Part of a small language model's weights.
Size: 9 layers, width 384, 6 heads of 64, MLP 1536 GELU, vocabulary 8192.
Architecture: LayerNorm before each block, learned positions, no biases in attention or MLP.
Each number is 128 + 32 x the weight over its row's rms, rounded and kept within 0 to 255. Layers, rows and columns count from 0. Numbers have three digits each. The size before them is the row's rms in percent of the matrix's.

# layer 3 MLP up, 1536x384, rms 0.149, rows 362-506, columns 0-95
100:163077123139187101113127133086107124130122126082134102132144103137176103126181110113070145069117108095134130140151149142125143116102169121148134124170138111130135113089166163088065160151180152165206143173118172169143157085140121144139174104151117089142128098116097145112131188139170175100
093:102151135208088175145118140175129101120158055092093124125160118154074137124125129162120102137079102131098153048154128153161111093092200148114095129167146125092192098149120080140127094113198107088134153230140089207115075095149085161098141134083120101103116197097133118092137118079119148085
109:165135130146112112170181186109088123097114123144122100139124184167126116183198160143145128164143152153178129070123108169166165131134153170116175126099124112111103146070125095103102144109075177129191162114179196076141155130139134114139143148043127133128141146076071062114094103152145138156
095:162137123114114117121169139164155172100124185175117142146223151130136125138147064106129133083107129192112097111126126106176139127131122095120102137139091140160175104153115136115111142125140109103182155124125091143105099137127154107176154100178089135174140129130118105116179170114200155082
101:095118128078155131086110193152108143080115152059155162102096100094124072115102131045119163165168092144115071156148102107147110138155111114087131078137143112082133154172157057102078154085106163095155145118139141133143171131107162084118095083116166145158130139103111160127120112140174153077
096:112162085124125103150111155183127139115190113092122145115108150102090201105104114092132121124122143145102160180207117125154102123122124105128168126063150163146122129210124140159130096092095140148071135105143134179091101120154134115074136130151149101134114127141144140155131140154097114088
092:142113156070110143162124160130115027134113097128114114142107128097152153131151117177135117124115205129149117158131131120120089156093149081131107150122114151155092118120111168109132168111142121200128144129125091129097036137102062092131090183137125133136178165185127168174091139123145094078
097:209120092161083069126120148135137146129186093095166163128089133152125144097112146110046111100112161106136140140110130152102029063138099156130183225110179131111159158182113112107100154145080110122096112125109136073088180179116161130104198107160176113130107113103138132083080139154111096107
101:128109142120118158144201156106142089082127088128134174136181153081129131091150129119103130128116104161083073072126182124172101175148120136154125130131116132164129091054160114190151153092103131133187137148190144133128139113116170153165125083119115127154139171137118125152157113160167092103
103:141123110204147141121127175140127175128131156084177169200152131144133113151152144184100171122112086094116123174152051139137140161127121142119177130126088113144123074117159084132075111117101160102113127107087146138125112144137060100121127129153174152178143127103106134141196122154108169115
093:115117153100133100092086156102076146078157099141137140100146081095118110119126150148116156118095089130117139060149183168126158131115114081130138068133106121097177113086156114139174124108155168120149207076198206210104159112162138145099115118115117217089089124163092142153168095119101145114
098:195166163143123106121090154136127100110076132148164150155113146090145187097125090186130075155124091070128118150116060176115127142167136161096099119173103047176116121129161132129108121133106080127124121115178158139134132113139119090125127129114095150120146162177130117092182111105125146128
092:157137143188164061097107164136114223138079196129131099134142123136151131156091086143109078126127126106164088135128094160110123148102180118150088137167063154156094123154141113100118143135147134100146077120079073160179132142091121174120137143134162139127091162161150151125154138101133128137
094:197107160104097171103178152100179170121128107147133108128158108111174122089179119131123083075189145036114139183176110117086138184136135146123144131143103144196098135156073146169102161164107097127118114112073104102164149161126178096148133127126113111120179070118150118088141101127133170120
094:138152150128118133100109122144166059158128104142067160134132121097097134115170155054168141158114157145100115119101148092108128115214117183103120122132152103134066172174185142150157145181136120095101079127078153158169132109156117122114135179124131151125109150092124098144134117143150157105
113:128132134130102095104176143151118177134120118130162161065094107092164148163186153144128061094109166188140178130097175151079124105128126144106143152115133169176078139129157115176131085155118164118129119081156198104184144143147140089153148086060087131106126144114123139131119138106146155122
104:206113133152080086133056147159122140136152154162108157146133174145059124116144164124159122166130111158161063125111160092105162150073185151114121124152110125130109131140153067166104116148150072151134202157196076109120126147131129119098115134127125066091193132145115138113149062100122134088
099:067178115126184105121097174161123175072155103185100084111154157147148153132122111087132136156074103162136087122129129125104138163182085115144143097114099055166152135152170118080128159100122153149094098138084094162127160170173132106150205143115205154084100098135144151117094185092093172081
107:138108134125196101111130159073087121161216133139133125117159121123176103123091076135091095182184114167096135154163117130097092101158086159118137140170099138140137156173155101168114121131112132107108185138125130119160165130181085102097111149141163091113133159176100123120134114118135132125
092:108122117197180096128145075097113099120074150084085170074141064136072080112104064151126137131115170129107153142118171089174100088145182147132143075147189104098156111150051127169149107218097110144152141119083098111137106134093137070139172141134159108138140173122126093176154088151123133178
099:115146108125132151118141126088153189120135134111087125104159135136086111115084085143173131132135086123142069148156123118102158154115174142134117116132154134142073145139151154145106055158109140166117122149079107134108156134128110078186170151096159112112154181090128137098089103167146105117
098:143188117177117128085109091097157153109124158139159151104148119144100141078158115095155123118153126144087086159182161093087059129153161096098091171103114039150131173097137068136144087122109123140173140129127115098092191096095152120117176097135161123119089144120109177105166148092104133122
103:175084115057130136102074087093106144135121090132181088145112128065146079160154119161164123112096067119114158173158152171049138118130154096121145159181166093127159135055148125132119142146064069126120158141214149123125155104158159145117111100121166077110134073185118099141137140128093121128
105:109148187104144148137125151146129129123163100078153182126126129126145071165134125102117153087120076150167106150108127164179146119126117111128114140166158156165117109070143127113149091134137188130138152050053107163182118184135135114098076129131139124102114145143108109127183112158119141159
099:146096114114154121095062110103155157132134130094123051109100099101152125141106078139132005172129110108131126121172195182091101089105102124108184118134131081115105135172135187097112107069082159150118133122138113097184136129146132156096123202086133124155124113107150170143103110128144146173
112:118092135143143120177106184105104150119155152085120101153146123145156135141140132178120173151101105118069131096173116114119167110086153176153130133073112096126142151106112107115179057079099130163095150122077151132084125159144169184124149148110143114131135086111113133095116081084136063169
094:147163133131088119147135148134147124086152134155113141062098151106180147159127078121132123122119139025113080120118103049131118114081120194144125131150112159144116136154152095106099072074105085117123046227133161134179139135111094148112094139155132159127030099146133133101116164106131140137
113:144177101096129146123160121090090163056154113123106091089127078153153128176094141120200126156091133123166148146131206142084148111144124124127068126161145118127191192073075096180135157100207047184167162145104154133175148141112142138085158135129173095104144065083103158138169130122124172130
099:130177136089144186141119110189090135102200064152147157111147129140095066096086184149130129142124189091080110116118107102137088131162077079148076172134163165184179040131141119136103063091038154124080101189155136121117146107143177146108077157094133157146102098104110090109152147124176168134
089:069086133130105115123120155104162055110070162207147160164136122135138076134078179075131134149116101138120162138085102133175131192086108099141122177112122125125128137128138173160106195126155146111190137123120154149117129109145117144133101183120111124121130134191086143150138155145092167130
098:123133138093143086172107172107100093070080150159124090066134190110123210142153198084131152115157083122156095208110126114143121090115064126157137168111135117102138070110083124107130163116160198143078149123126078087136136104135175123141116071127184095167057127142124090147090102158122131120
105:143176199157129179130151176124108134117193093142142151210189073101147065184106188094172165116118101140121124110108145068103160136083188122119115083121109134104137097086143123157160171108125143141126118172176218158092130132167063110121149096142167080099142120151137128137098119159140151096
093:126119152137170087193107112108151144107161143146135184165073091094168102143119145089176158131157103163140153118131141180108182143178108082118134081033105127128085130093132077159158116145032115151081153159138110136116188116117103146075103107203156124123140119180104121139157123096110085080
101:140130121120108102148187126078150107226185151171119164103137080112123066069143141122107112143139146084119157165159200143087143159135090136115184098146089103132145088107138172153102103104192141148102118138121124164122143101038135156158101115167118118171138112131160133150072105079169136039
090:177121108138098053121113101086100142141121177161091101132124084119147081148112120187190142137062141087144122139116100172134053127182091172103101134114145141157091096104089131058131126142152118145124111096082159123141105129138094139138104104152145117148140162120204136118110085160163129077
102:180099108084098152156071114129137117131155179114109102085134079154127157146133164114142114146126094083135133123137132089152135081187141192142132170136120101197067116114164147107118175157176168151120127162115154117112119113133123085103123131144124114124173163099113124153076182137150086101
101:147159119134081132162102093187081124098145153137107143197136109116153037164137113154114106088151082132179108195117148137079101133156118115119124149176133140124094178107131153117115080126146181140134108125108189175077058135095157113125094139097122063076163159150128118080168108125134139148
105:197101179145108133119062069113136109090125118116191016114090139150165100113164177115072139164085116077111121103161178161116130059140141188168137154085078107121141148078151113095089091106110178206177132160164194095104196125107098087125131164159102131150199156105136042139112127148078101124
100:134100155146075191161092154085092088114146190089115086083181088150142124139108127085102081090115150163140097076153132137128117148161079133128144143131195117111099062083187105151129089146144155108104096174066147065126140161134129169099163135132121181078146078119051095128156187091112185144
105:092150158147127081168097138093098157096066150154140124162163137106127123107166155170127116153147115127140088103161181150109144166131189124090185104134134082149137124156197134154071098157100132081109206175119147176137120084097123128130091111137162152180112128168106063174103093196173106112
104:071166166189131155149133130134138146062147176099154161164143121155170112138113157105146128150155046114107088171116164178109056124142165191143174110173131080136147124135195111168091110094161153116110155130112195113137152087172121061078162100113143083148167152127132125101158137094113077140
103:098148167122133135164133165144174176144099121180161131167144169128153130159193140111134140126168159113080171133093148147118201146148117201111143033181156176155141146147079139140139109182119133149180105184159074181127122120117148094114161140134153122118163145086154139000101107091120138160
091:185088144149177154110134135123130141136137140113137107112117135111152139087145076102174161176104111091130116209145119089071113136129094166087153170088131064137129079159077126133126138177111148172111076153087111082161131129156118114136109141098113085124123139054159151165131157125154151130
099:106058142059175152080168114119110111093081094152106168126148161110194121135171068149087145115165095134161127110120103123135140090133100128132094170074118100071146170013142108138114130133121121084145116159127165129124127160107129099155098121104156158134132127122095144131136134152067085124
097:199123196105114165173124113118113137082142077182139143171145130177077153096118089119145175206082088145116075089162129108141181070072113136146133158137109112122114100175120137094127154179174094091151135180145141149147183187112136096146163086111127108090099149051168133103088104123197075160
096:144112105117139136139097050123107128136152112153088084125125138162154185116096101136173085124149206130103121146104154071140138147142132116078133108171131178132106203086136140098090143098164124114095120110129123108147113101096103174106078049099139113147136125125153150131125146092100200080
096:153125122096146115107113114085099149121225089158148137099113168116099114138116175128197134114148123132153132088140141155112130146132134171132121098206155122148131060130130148061122119081120192122112125076073131149083152099160168107123116139093204087125167137104148133094177086152135142128
098:138124102116156132153183171158192187078174160110105131123140126203078111129064178134188195214132103105094126059144141213142092115102135103161098106142105086120167105119154148131137113131229111182091183114097171133164077166087076154144144168079105122131152156115129172125091135143137138145
096:141153159115170149127119117160137108154174181083155123102134124153192111114172082150185137124137168065117150142157105165104152114066161168134168133114084181067133185126089125131119164115156154119128105154155192110079143161074108101092136130138141083152158126143211117131138068123108136148
112:180140110176169117090061096196167116156169137161112112160127137189127123120139156131106119189177137094120085122127100078096144097066158134119146056107120142152177165132100152112126101073060004140156146141115153105050175136154150097153104152072169201135173147130061122100128134113172099129
097:117050110129080097128139117150167129148118145130149119206143168102097167158123108062181165091180137167134120128136155105147155037091141152153129106109100129102035079071135120110129107147179108122150142170103127139082081140156161115124131168164134121177149146145140114098111092081077136171
085:111138131127125135177158165152121086154104076115105109150151172161142092119035104176117130123113105089124139153082170197105165087056132118098128109107112154101133136110088088142124117170100151172105136123138162047131099174160119187072078147120114126103090108137128140141124118108161187103
109:124133195157121127144137152119164152119127098102097105140116122164150146118121144089101124136070115101129146130184151158172158131131106130094135104163110135183175143080130182117163124139127130085120121113106115131088160123136090091112142097133136173131149162132108087143162162158129166125
089:176097088188133075145088102157132054139122131136098164106105164061121100135093116100193132088111139165079107141149213189105146145143136122180141159163113149169170132140050133159189119111147137122153065140066153121119126255136191155114078075157123121118118178172166125101154144089111148145
092:164149138163140176108152098139130141070129160128107096102172176162070118151061137149159117108134079136171153120064100098140132120133145117153142114134123136118120157121078115121066105151130138136126159117123083139149142137139150143156148172086116182132139151145145162057182088121119167058
094:120164176176083152148146111126128159161134162185197078107161177092117159098139146107107172084134125120114157117106150128138138159092146176146146092128143186094168157094062136073091127200130095159137115090117096189091104184206129074129142117114167080082167154120107125081187144095120107103
090:042115108068130122163128089132172156131153112158084154131164036155130160167103174105120154123108144139139144107122130139102188169139103125076128136102113137177115128137130073121113143144116097175111151063142155172113126116163130144145118105112082122084110131118117146131158096094084113137
103:183096208142157151101152185111104132118156125137089023082159081096144099076136105115091108162096161176146149170185130113167107155071160095124113140127124089095167126096133102153142125149133103089083179140121110050139197105168153094137101102135124084061150154159104136137119131127132185139
098:138129131168144131161138129165152064119145118131096111092149167175090116162095197173112122157075135113136101169126105099099157052109138137093105141125114141166084100109154097097147135080164191111146135112131088081061169088109180113081114134065141131138117128162128109168124122129139157180
105:141099136106133137086091119124134168132125129131099100065120164100074127216165140146129127101098183169159121165172143127177131149120131142131118110131106146156128142135145123086100094040146142105074106156125122122091143127113142111182115129180101109153075098184131098146131130126134178116
102:091113099111093090147118031147130147121150139120129127188107106147110144157098124212146170148024128117160079136115123136116119154126180154172133156139142192117096112126112130174092153123136140134184124129159109114212113190131170118130084193164205139151118169148188075134139116157110155123
110:112161161138124094110108134120214147119148158145106111121111139117135144100139146075102118106117150144173081142073107139115147105161092187200111097114147116124102129087109158111096093097143150109116115149125148111098100122058143139063093118167139177169211150173109182164172144107104151004
104:134122113125165079173127099112168093151123134090088099127169129128163206172150192144109163131117105093098137157150161166132150125116143161088129149130155207142097108109124136162059114117130137136074167181084158055128162114101067139127184076116143102218062103142080107121160116145157084142
108:185120112051103118172157102105087191085100175113185198174158134114166136113135132110179081115107095161176181169173153180108101072133151131105094128134116151140128146197117153092104070108122110155123075161188212090166209168116125096069091080114121086161094071074179132154124123117131141131
102:137114123140142134117153083095181088109146177158142138085118145093103122133094113215186054172142122146081103165095078141110135131158067138143163110135114132200088107102177159083140137117107158153112105110019166096175089125122103104129099171079143049175121143058114123106124124125093115134
106:149118154109128118136100150120120148145173156069126140103098169134128130084129119143114154117120110108125140100146130062075129175126148105074127134135077105197136110141131179094085153044092126111133131128150119097139126168181142157086114094096133141153124182083136145180128143144091143118
091:134042119123204141136103203097086159111113136090124117132160158096105123144137142203098134171084151188194055171123149100103164139127130118220127147100089093113111095136136093101150137089160122105150166098131120142156158114168124100098130087112113070139090153125100139142091115142114096064
106:154149132147093086045097106107138164141131204165105116088149067146166132163141176128125104165136150089185105098112182123106092129144046091093093154205115185111118104090125159132068176152099083097053110099155104148153149153127099124110105138141136217113138157115128175136168148081114078071
099:130206152096173144091043113128103139114101125115177098078109142126097039133116074135145090133151150076121167213104123110076115169147149124092125134053155100202152116138092135117137128107189120125163110103131075147129142107150136099175132140124146108121145162130147107086136091132124138152
117:077099092112090048102166091080102082111188135049128070124129127094135072125128136097140137134088155113086168138135108101152161107125083131166175128049117116106134081118121113133086135109140093144157134137095119148104121164107189127188128139120117145043118148144166098131143163063105187141
088:116092103118088186176129178147127121167128094137124174149154149062201097123106110107149163132110159146132198193171130175100146109122090160097183123126108129118116138147128109086146147136178144159142083116088157117137103128133140069083125162103156087126152098121119162186098114169117102179
105:139151076172108121122119102108165149160158124108123104158119107115108097135156131106080124176174071140126148121153185142140064135115141183116135122128122126059113183119144129123129128141145119167099105140217082132104141088122103095085134099132192143121074072064159080069169094124109080165
089:131117156119069092123113112094127081155104052162126177154142155142110140171179115178117063112136138132078123120117107131169127144190142166153145153111182124145079168048075093116178115172209100086112101138131080185101177119150157115110142109121114138132143142070118120074122095160072148153
111:148104099178112156161126078108082125147153131076135087093072137149124159062097049043089137099157085141127120127140110150121136158142087155129135147200164151090121138110068078162144087152124211061148077118134116106137166107162110129072133134144169195159176081152084086077153140118136154154
092:093148093115125111160141134081109157155099085105109180106147128141088125093103141086136165180124120163136110132169124116083140126077097150120150121152088108115122161128123069162159146104155137089127120119094108070125132124163082187133107093075125139115152120136096109185146132019125122143
120:145180093057170118102156137149135132123118185149078100152152106196108123180123096147090138149146160145126140134125143145150086133087129139112142146093127099094119122145114108123109089098120077160152117155066199192225116109106119108186106066097137188137132132144091143121102070117122131136
097:146099174084132153133081172077136129161152131107101110105182139082124140095183125115075143139162132129134140168144098088147096114133126071129127088155072101096091112174116165079144064102053136176085108132124137150152089128188108079149125139190155139120147115092092105155129152120115105104
091:122127208117108086131162131093156105145122118173077140064144160093123162152128095124088154124134161153106135122088166117099143138157124124149122099182179097124107107141164106085162168189154153129125130111151105046109129104128162090135089137104089141167100168118113165123091225083094089104
097:121087114187105136182112125123119136100146124129126108124152129162173140193123100126062144116098156152088128134128200068091078140115139129142152181081111127165140123118135199131045149091109175190162092122099144129151101129105101082130118153091106125112101086159141141152142133153050134111
106:126208148089168169151128144153080170094087148162102084114088183132021119215150133110168173114134154089177135157152125162118121134117072104130091096090190132143153128063125188110127117202120097137148166075133144101158174128084112131078083160126076114089070135126068082156119130110192123080
106:127127105158133118133080110057136136149166160101145192112125083149098170101120130144129134141202113109162093118119125125114152127134077088098168115093109128071117155098111102094196099170051090211158129090109128118133143207130116157092123104097119186085154157163037127159098098108126160163
094:080114162137133173173099126101118093129142153100117137136168137126097160131143116161088146106153168140114164079137114149127160131130045132133080143181099098081158121050160113131101122148108134125177115108135183122130148161141086141140112064136131084140142140127085164148122136168154111167
098:163113150060167122159157173058117098087166167132143178075118131101167090128178175149150117109099167110066133088158134098134122180158162194081096149158179088132079180176129142175099121133101149114142120102095208179167150158172049085090125105129145093102123107047157126138155115090110141116
127:147099169058093137165132131088115115051122119116104121083160126113132138144105071143120077136104132149131075160117106152105172108172155200079177132165153151111125118081097105074103065104144088174099150142212087184075145144106156092158079089125078178129148136161099125108154143066175153123
101:114118124128086113153072127133098067149127099103173060096126163120094155141189134132105164106104139024156102086114064088113161127094119152180163078125061127175163047094102141102113098146155166141128131135097152147142119132127093129173138165121142122147108154138111055153171100142076104076
106:081136084157119159164139164139106165140169119185114123105155189111138154135168098122138095155175117093129115122189088120154106093114141129143076163069129096110085134140168103180161134110197153112197101120152127161115113125138125115150155114173151121140099096080116113164069126152140118145
109:095078170095172084127119062082166145183106107136121107139131119155133076133166083089140106143169140092144178128113147102109092087168113065134112181138163123137121124099107153103137104170124144093095152125159125212158143183151083107161126094189088053064121109122092109124109083058120210111
099:181155089163137101116155137146107121164118141115173116113092169177142113069150147102136158157166109069056073146080093177165117147087123132150158084108129182135181114125105171141063135144132134153112105116178122143109103149136093135148101179155135078123101188161094152136121104103130154121
086:098099095105133104101144132117164117135088108128093146073104152135095104113175131213138148124133152170099070118127096120150095173128156103080172121106113095123132097162107179146113086163131108140093081103127138127093125186089117126192145105102111142094091146140113122134115174121178151080
088:137134139125160141134155153117123077126101091084124132125138133124180106095122009146065132153120137052124153130143173135119138137098168152140144183122101081088145151167166086097079102106119105167134101139199150104125140072109166090151136172128158085144131085149168143121119090071182090148
098:177066109087051134151147112127179206202197086104114122151167142155083112119129099119130144138113119128105138148090106091130131121139129154116123133057106134107071126074168141138119171110126076121133086193077077123115109143150077103096100171168202178144142093067159107141131154149170052103
090:164116123120101091120103116143116168136161107165122143106152160078140158117129124118170126128119120131105121105115157116084080202148112210143181137155141137142095122117146101115162105155101128102185128110127187162082113150202128118138150117091115184132073094135148143130119113086054180121
088:095120121209128132155130183158151119119131123114125080170146145175147138182165113137102175217167053137067158166124076095129104121072098121128149173120169153145169186120179149100144114146172143147126137094118180083144139119106111111080110143118192056082078068063176151132173146204137160132
095:073168096125165112060110093066147059172125116152075143100189144071138040117098147184149117176157080130148158160146075141111119122117117131121127110174072095112114124116050151174109131096106122152161132070079155195177168115098133123114155174163126083103115178151098145124159130062162080150
117:154112065102133131092078096113144141159132176156146048106110135120147114120146105099139119142145213124114190133154117118148165137186121149093107154115055108137103071084082152050113088150125122136113176092180143162205129142145184076147113161113082158130105074070075108134107179150139101084
101:124135163139146149131076130101141129141152088088156166116077145179131150166120098191099143089124082139145116138185148142128105130155126105142147129126107174156138146129147102138157139167118176109122067148099099124121050178122115106131125123154111135144109117122130113112130125184103118116
097:070132098115085133157125131112135126108107121157176153157113105120158145184161158159153168149100110127112161105061153168187120126132123115124167131156093136146120137145126192121125197155133214197171115185138152188125218102098171099130109087132103089122167117166084134164119174133067136165
108:169142145109166132117177151082124122158129113160135089106117138083130133126103084118187212151155089133074172140085087129168121123131144171110173119144130069103104159111137135105105159112107097114154112114128086206220108175114106134098126096150089108137167103176123175156077115124104133120
109:163214174171153144133119118126106128130166085076106143148112153087170159127200177089223110131123086150142092140141123087134192109116119174118195147109116158101107147194150138152123195128111137124084120148174188194129131167154140114108090155151142113060147122150135126135150207186157144097
095:144178160124141103218106116080160132117118091066114146156129122078122149129154095150128148166209115136096096149166132101132077100052197080153129102071097140181129144119115147113140109247160167124226131166116135110083120132161147114104079116112104162113170125131131143146167145180095114169
103:076165189122117130147162158147134120136154083134228134061083165114109052174108127101114179089136146107122153109076149079155126123132147107151119099113150176090135150073144150102154121077125116183049147119021103148085117075164160161143135190105182122082139140113078159108154126118136145041
095:116150137085174166099180088121172150089089112145158151133150167156101149171161085116134133104117113145124117108092200087143128176145115127188161151135094125183083124132127081133109113185056144106123113142173162077080084109089140150128105130187138138137173153113128086131078146073096152137
094:169099128123143106112165079126114158145118120113092194168127150143125118089147101103124159170154132160150135206124115102157095135085100110048122124156123132122135168091107153099124146095095203076112145090129090099131123130122137139138110157128135089075140153148145098119071176121142103098
094:132077141085113170164097087094113139130094116142152127138160141133129132082106126149155146123139095114167131108146139160140122137098132157106110190168086100097060113093179127152204140159168167089156203120126050171076126155129133113116069156105095105087144122183154114096126108154142047138
101:177134159172107098193164118176173129090167087158110152169155095160112150099143169113120164143120098120157117144112114141127175087139094128187116149076141079123069134058094093076134100103169134136111092178068106091104103126148107133172184103143113126130139126100128131172143114181131097144
095:161081151171122109126131180083156124110164196160141129135153155126129137156177147149046073096158154087106185207153138160161121133126093116097179117106055106161124151128145126158116161126154118091178130171179163082127106083152115181087136111137111168148143129099167091113164108174148119197
098:126115163117114156161124126117133104119146152128170094111137122107125132137123158101106101138153082146136127023110119130114175148139110123189092109162095177110071129091122142110077153184058124144076151090079142141073132143149123112140125246171138146154131162123191144115120122138143133157
102:121138137175125135105143100087117150079158193166110151147103102140112112120161147173090118114127118102145094119086177117136148132138129141086113089108063123141150109190158157112162099134169143143104113109135117138157140168044142150102136145153137153106190160112100157125191138111114134135
132:037065116125141099101112106133142179147114128136094107188131134179145113108179144158117172140182097121162132135105098142172178163140142124145159128174153102146119170120126160117111142074050110131128156131194201137086111118129104043110222142141105132103077153145139099147108141146130123100
099:112099049119188175094142106164176090092150106113115121048125200084090114124177109153092125145110109138122129139107144176119157071141078145148079062143126132134097143111116165091136109091159147144166121050130130104133188127129145089083045119123149151160139140145110067127114121136043146121
108:151105143131155174138130138122184060113174171139112130084166123200160177103080188095145132117111122076132143162124098151150165103150114180105135189096125110152141114122173128141160152123163144153129125154140157123146214140084150142150170192146193160165138084180149129085114145132119175150
102:132154087181100115132109180138117190122120085095155120133078166123156170111123185088136153071147123118149122123140099140106142108091095152133091116162164112136145136135166152100135115111151145098143136206160127171146081115155030078155142115169166152083119047122139185157121093092137134100
095:183194111168132119226155089079071133137127120092158081094161143099107102103155069131139136094102199096069147172204133139104102101122121083074137135199149113086145095114102175086115094112163068141143159181138135098073113199152116129174118195148135073149072177182146155142150141089159152175
088:139116074122169167094170069129139094113140161181109125105067059153145095158114085106160217110108177057100145086143153125099104170097105112213112181143183128130130111112126132184084144109120140162151156131141107142096119130145141091106085071120108157118156142098116154048120157113118148127
108:165150178129080135149081146081131143072138128101138158156124178114124147112115157186141132082077098196185140108150113153127150095157084106204135132175154119125100187132128134148110125146149197122138174109153150168113170124094150130044117129158163150104131165115130055135108143120065109110
095:159124151133100138195083122096124111150186191098129090153140134165106164099123078128126150115112126052113055161122135109097110081153117093086150106111118173064148112130159073139087078155115176129153172106134072146139122138088142173051127104125166144091169084081153142173144175138124151100
088:104164129148086042129168124131157213158132111090100152117096121116107095113096142077114085124156142080133127122127144176134131147114132124122179115135199145115082102095211082114150160135151082097146087185092098096137179123144181129176114163087108116117125120190145184127106096159074138056
100:112166205123114067171081106099126159129156195107089148120163130138120097104100127168099169190122132207091140105085146153130156166128109129066099112077104091156136146131080103139172080070101182171087150117129143143122099207149148118054138120148192113131128136115165087121157169134160119128
096:105108151096070122117077146073132154118089145076173083122106061099089092127143131170127080141130147171086166115128175153147158106091106167098098153194102092102141116174113137156137096120121127122095134131132104066110125130119125095132061115147103120141200188148104151129158200113207146180
112:173100182122081121119125157178201172143132120168175118080141191135140073130132069145150194137200166103109100099128118110158162170148180122138111109207093137134131127156086146108117115138161123155130134110202153133127097083160097105123119130144180150109146131124151192154130144081135115116
106:100157063168167169138124118099106154166116091106125113166109134108088138132173176131125095144138091119147156108127149173154127151128151136137075150073124162143121092114105136118135146115129175149065203140076112113175137145110173135113138136154093127091160155114156102115105130133109114122
084:061057114109114143255128083105157047138138139148126171117137161132159130199089168118122149127137115150052131139170144093176131190137158111070108201172130176137105119135170139123103129107073134124143114124119160056104224152161145154132177132200096090103119202107166119145152106097073151131
103:133104122134109107087115171145156069115126094151071094155118081080140121113155114138118113184133162180143150111120147145109130119118185152161140116180136110136149126096135133145083126109093137127064111153188130162065111129193181113109126136154126121153114080106132118109078089096117183195
090:107106115143142121114124120081153098086119162121191196059160109103049158045172102119076068150160071107137051129130135153126109131113067166161091142110140125086113136170119149107163114137083189161172128130134111128196053136150060104141129201116073162166187139085111106098103095142125117141
095:163158158157157146112138120117121136138120104131141158137128114133135110151172185070118156121160193064135174129172163157186133179117047094126131084106154116125123181171073107133072159163124085147077137138132140161129121154124150155161148138150132050180132098094102129087057166142104116069
106:156151121113104137149118160092152107072110111124117133169111129097112154126120151099128118081090111137093098124114135128088090129140134183115065148119153145144109094158128163072093098151141084162160163106155094150144091151073106161144185137137138208143166139160108165116182124083146089075
103:176146040131118126131151074159172142169130131095180073107092131151155136094097091110166151141161166114139102091061097124135167049164217149166152131095166088155082114129071117122141085128148148118121118164149145130118138170132106104146162110182121146121158149132109157116141086123118158129
105:079121135108112101104133161123131123148112140093117098098154185148129126129180139132097112158103123122135136127191173160222193114111177099174158124096128131135090150108112120161158097178080095120158202187151120174128135122085114119127166132080136118132135130085121096200142124122155145101
092:144048142055177109098043184135152155122089082149146133119125154167068112139150122110116198064158132144144149106162130150161140153120065090177153104103140089149142177107154053104149115113170123144104138124090159128115178146204138170143140092099064129127121128181108206164102087111076125091
119:142133130081114107086113094116212149136145148151155117103124145135119145112155129109111203201142092135143089076063116114082137162171177102116088100184165157157105089093077171101135143129105128142147091102129124141082197129085074194135160168143166105112135166188137136144160144112116124096
104:114101086184149088131147131099039139150092121120139164111163151165097097041127182127188153145112090157168145093158143118149134145145135150155171161106174177116134115136183071172076103126114142129062173119114172142079111197095147139125136128122127157127130179091122111159155145156089063154
090:117128154096068171113145162098153141156137148116057198139091123067125128116156091229147094159131138132103137137165150165127145159126109131134105117134117096139104176229110111114147074197084123134142148161095167056081126110143093134113177102116109131035178107129110123101121122115124143098
107:052172099098149157098174084135120096135107197134066138099140117113128097100086163131114095087158149171089139103115104128070075113128072144075126144112153120137115142137086071126113153155136220088058136177129124099115079115080123069055075147112125098161181108116097093154166130194154133183
108:123163107147147201105062096130176128117080179212097195108204160114097178157065117099148166144139112138145171158122112157137095160100072145117134163151150159110171118108192067104108167103125173103169109144137088113108119095165141151158137125117076114165056106121155076111101084157061126125
103:153090137108078163114139114102126099197119122157146119126102129108118128106151056108157134157109141137099135128163076229156147132143165123148104085084142158102146083099132168122142099138154134133170170113108093124165187094164063165103140096110128122044122126136109149144119128154178191093
108:145116161136139101066141158073123132173112100106081132159183108135151146118152107098141070181097113147121112148103138097120127196151109160115142151118091169123106133073156023179114116106189205135151114078144060101124163180158146142175097133120149141150083108089084100107162176105137112107
090:128151114163126174169088121119112109097076128160107121117112121157106103184116145127124125131149119105198196165080136179126115156086103110180113233112073061111141122113128129087048112169091141165134136094091174092185164161124200108167114166181082169159082120161103093110100141115077105163
099:124080127219186136124091183117218095084125089146160122173153176096115156138153119085091112149145064104081156160104161121159115114069091122120146081098144168153092106131087158108109155176173079126178097145134155148054078169119071100105161157153134122151098114105118144090100175151077085152
100:103116125081155119099144124100140119134081137147125101141115156135132141097146152060076137126152104144099111117111127119187079132135120106105106181128109078105159180110139091046136087173144143102089166157097072101093079136094125101129131159085131141159104167129148114165048092120097173129
096:118124081129075099138153080139111130120110156150125121089035141123135204073062104157112118128196092104118119141132134165114111156091139155162184142122139132162136146170100186110125146125106169133116113099155079104074102144178118156113102134126126087153101088127133169153107112076123061124
098:105138138116108124133121144141142113150156070139128110097137132154142134165136136147083145160134077109109073206079066157166142146166134130108058132129106180116178134130166127182158103103121113150124118092097114097113125158142093067114136147072115192085186187190068162106140159071149117125
096:137110121168159196150157154103165158139168117130144153209129127067151138086166136086164091105142112162084190045091118157126129095078127124103130086092076137192041081116166156143134144116077153118120126097106117124120154124120143134143169180133141113165131174158084107080139090147084088162
095:161097129131099174104117065048084124132083043092096121139115076167172125100150153133158092130130130136100225085147144177153125099139095135115107198146122068123118079121127181080165182161101067107128105129152107140174129105123102144115135136151110110200173141150110143150144130136144150132
098:116089182127123109130150110070156084137126135191161127118089145140127154166070075115111080142148167094121113151144129106118122171173165123104167095128170174139143112220139117122140158153180156143076103013134131163129163138120166067104188132152089134131157136138158074167138177080117095088
101:060087177137187154101130139100175069068096170083136125155094145133117123133120121172130130145115143122124107111130147110144149143168181148158194128208097079161118177104141127127107100147071120089094153103149136158200155145119133139101121088203131097079110148116093178157086145148107140124